Weights of a small GPT-style language model, trained from scratch on English Wikipedia.
Size: 22 layers, 2 heads of 64 (1 for keys and values), MLP 320 SwiGLU.
Training: a variant of SOAP for these matrices, 2169 steps.
Each number is 500 + 50 x the weight over its row's rms, rounded and kept within 0 to 999. Layers, rows and columns count from 0. Numbers have three digits each. The size before them is the row's rms in percent of the matrix's.

# gate: layer 7 MLP gate, 320x128, rms 0.165, rows 304-319, columns 64-127
# up: layer 7 MLP up, 320x128, rms 0.157, rows 304-319, columns 64-127
# down: layer 7 MLP down (transposed), 320x128, rms 0.17, rows 304-319, columns 64-127
gate304 100:501519490544552490461414458457501512513516441452516555496501497408434617411501582462454482465534538400564487398582575518494535535456525471540501444550430514609561540515438493448554477509486468
up304 098:456525513468537469532473519529453443505461527578587548572632460521457392472435513532557420450578400546510469587509506527449396534459445476542534427432527573449436470424466445449509481511451488
down304 099:605555503509480496493499506449451550568518529471388492467488624455422544504572537499575521495511467543495448560530414542391534498561456498505472466505590582419495435540569561458491543560517397
gate305 101:479470459496376536539484497456556445490464461414513470456538584504434492580539516456524500556539466476468494598473480494442537483461606588491453465529428507608539501512515592482515557548434504
up305 099:521493540527522473440514564513537459489560520553503597546549512460545470387503549572422474486484499447559505428514465553522450556507462477559562592550407573426492454482577524534527482567493404
down305 108:394599530462491585506498535496466537496467531412576444587547483499548447387524550525545518523553469429471525486587450537498673497517470496463418507492552469568445438479454532541462488530487555
gate306 096:477402556514490579566590506502439509494434528546521494524485487465474457506528682523537506536542353597457545430512435463575503438505448515459428426454564516473491492462468478470499537519514510
up306 101:430517548491477478378499497435473450508416568562524528537491517461532462504447551500498494518490467553574572362502473564560535565460598528500484517498494425494481406411559543563439439485531468
down306 101:532559550498446509481392498500468577403440534477440496452460486412537484476505516504510539437516511535502576435452503388599363460488502513486477462488411507537449572514472427416530529543565469
gate307 095:495483456468574479515516526536429502520512461554494420460403525561483480546453497449602528572417552442505466418384527512522447492531413371465453527556533482539476522436533462503372576540503390
up307 096:586501575453505545442447525461538497420427424497580469439571515587472529450553501530503567458536458533529482462495480532526528542573486487475543544516462517404489501540439488465492505467511495
down307 098:305492545562537535537513454449514547551475501403476457571582443467578503550534448538523447590497497470421429537521478432620509459478522556519467472489522517543559521488393499493381397434434537
gate308 091:416554558500478585439588491575404424486529534518480545570513402527493437566506518540537572525394547583445430564482486500573514479519565434562427485397466546449556583466537537511630515486485444
up308 097:529500499475502524476507558569536599579473428512570555438466526423481436384560530568572507383502592464479456505563541497522594480538471406479554422467441547448424517501534474567523548576422521
down308 097:412522472586538477478494483495519477509596501584388463531527490450471416513501510427548580437473625525590456417540485577425478482542558475491616561467525425502512645456476538499476460513524524
gate309 097:506503548500559462548556568477596512426474499485544538486441542460495535514523485474558523505460479460571519503428465471552427550436453540497466428520563563526586447494546420556462625349542445
up309 099:515432532564533420477479461454434489540547415563505518600409424365464616463451548505590533508513509508449556523519493565553401497536552520521511587554539452483577509504493478568519585514557554
down309 099:441465496448583462492563481499602541467460399514449538398515523626506408461515492506352521504460451552532526476519537463603516509514485499515384499544523506438481494515573516507407452450552491
gate310 106:505527542508452447680506473479582487559493517553599523484458523518502483546462596532527514529443481507523526529580616591543431438449499469502529526502483440526465491522504531482493406510461476
up310 102:479557494474526541427581457491594575477467559512571458448502463470562446504481517534517480559476478463581502473396528411463486549429507523512473500527490512491456448532523494578406430435512488
down310 099:525425555506516483480529434479534597523508511564578500439504462518402436479441487459466374536542473521419493467487522544445525453426425442556531523452443484541512510466491530571451463512517437
gate311 100:436564496645512515534534439491552553431553457452523424604446478488484421519476526530473529499526462557415530476595476492416503511556405551470477483568545520473529362494505472451434424501523540
up311 091:511491501580462458486497452593570477402535474508524451583497559504556526482514472567532553443447466542477551480467468469496578406495449565527468442437525505543547465430604503482507477465488465
down311 101:546419430421556549426494498580483480565534502476498466539389495547454442537478532452482522439433579451430541488563518433557554437430552457398424537543567497499434483502453476583518463549518417
gate312 091:462456487389520571504482515548539465504579505548531554519547445430425441468449522514411452513436538494539397522433541454448557596460447522475486491479536493387506608386466480574551434586500411
up312 089:556404509449600415522440489496483517561575489488537534510549510526521448501411538453448496486524538485512462455564521525583437588568482546393524450543481441482487583452474472482446581505550463
down312 096:442450491379411492480503453567560513490532483543459488489448551511469485543507413517508516488407616427548399510442554443568414446485482506543486428601513486429440495447406440535497575544530506
gate313 093:538561510514586457520552490529505496498441430519445538511441411530500446530490580517513415521451506528516423436639550438525525492549373456407534422512451431599510474499574546592596466490537519
up313 092:555545512527536458477433582517488490438480524518428461519441448522530454509541453550474472506414439534565508546536575472491540479510518463504482596551548512536410448566515448488523537502507489
down313 099:487491489460506525466480582512457549471428385444477432593464459524479502548620516457531491474381476479577521449575526490551471526513382480507470524449509502567452448551492547498512490461426538
gate314 108:551573459490516474541519506454468537534519405532536564525423512460483554473485413515578448544622436470484510470509519580503479531414435528528445632508497452558513523563540405506538486538542548
up314 116:485475478460506522409543584406449530404497506411550420550436470551520411565482497559479509394427560475488553458564472523456547492512452480508536443571464465546543556432455572406501472534477484
down314 105:457451594501529414546550493533461494558436532530419560471495566510492629493565439470504461494522516479533420469475583406492587423487589501523473522559460550488536478516523469430506504512396484
gate315 089:438475456436538441485529495488494526492435493468427502473479476474430550554476584440519466457455525549493519482393511481511507515497516540483504499509519506446541465429493397471477457457507565
up315 091:486489565514564437570438531518537538498514566453481538549501448536438477501510609583521418494493444465526509615562491468438492519456499575514411458473520479460435489429459549563408519492545522
down315 097:480459583549537415527463524424527538473466421489493576508554378456452447575414483481444460502555456488440527443509570565461553580510461549473535484491529622546442483473511505436591502515527462
gate316 109:559452545563503536492532493515534502537512590485530526457496431490438521422455388532498510438498422432506520449511470430509537402526492547446506549510473517540400519494543473499488573464471415
up316 101:514406571514543529454475459583437474449424488530442463409411581519485477544477496550595456535443475408488496603460479462476493531561518563432482471536389505560435455531448457449527471465527548
down316 096:494564475468439525480506525533511475473459583495560512501549450406490517378467425524446485468494488457537462477571473539538490519456601537485527403485588476438576466427477485414495483440475493
gate317 109:484511566501457457492512462556498475534470518539522489553385472457513501555414438507557472475610471478453467525508438482409473580461481525490535520491510566554486608529553588549354547455499583
up317 106:467471500471489524487433544465456504548496486458431426446575524502435472515425602524542493401413394477570548473519459576550517527450536522514600537446494527467514454484490455486480469587388556
down317 100:392455438507522564475520560511539484527588457508606592501528439446530601485532456482535551566563482448456546519452550588558539459546530551466571490378605482523417511526423441443575531451529502
gate318 093:599489460499501514490575533407529539538474487478558520397484465591523499559464477565601522487519500527483484521549475524461495519463517499640497462492520512504462523497522561498579495554411459
up318 097:595462384480424559503453474549497500538568569477460466517436506579526408524388502624488539606559544471532510548518606575501522575513472476515537499431395547584550436534496446474439520531524549
down318 098:517504450581542439519476447410521484510436483502492379525466423516460423504516551559438514508491428555495508528582520492466526578579449529542497506471437348536598506444509585462398496554482533
gate319 108:551523474512526480469424501432407480415560527558525410576506590454536491452571455504567542545510486502407573529493459520582394354511506441495501487452475528529518430537483571457515489492499478
up319 105:469424498489543429469413608539498405480607383582525468562476425469499477450585498508545530542532579488467494531512482474530505505523491559438483490478500565411517508475409624481442512492429484
down319 097:526433507509485547512559450595585521454516514352426603483474488459495465503468533523510554469443504508441457470512472527448511546482486469582540507549470399546429452467565394593445450492563505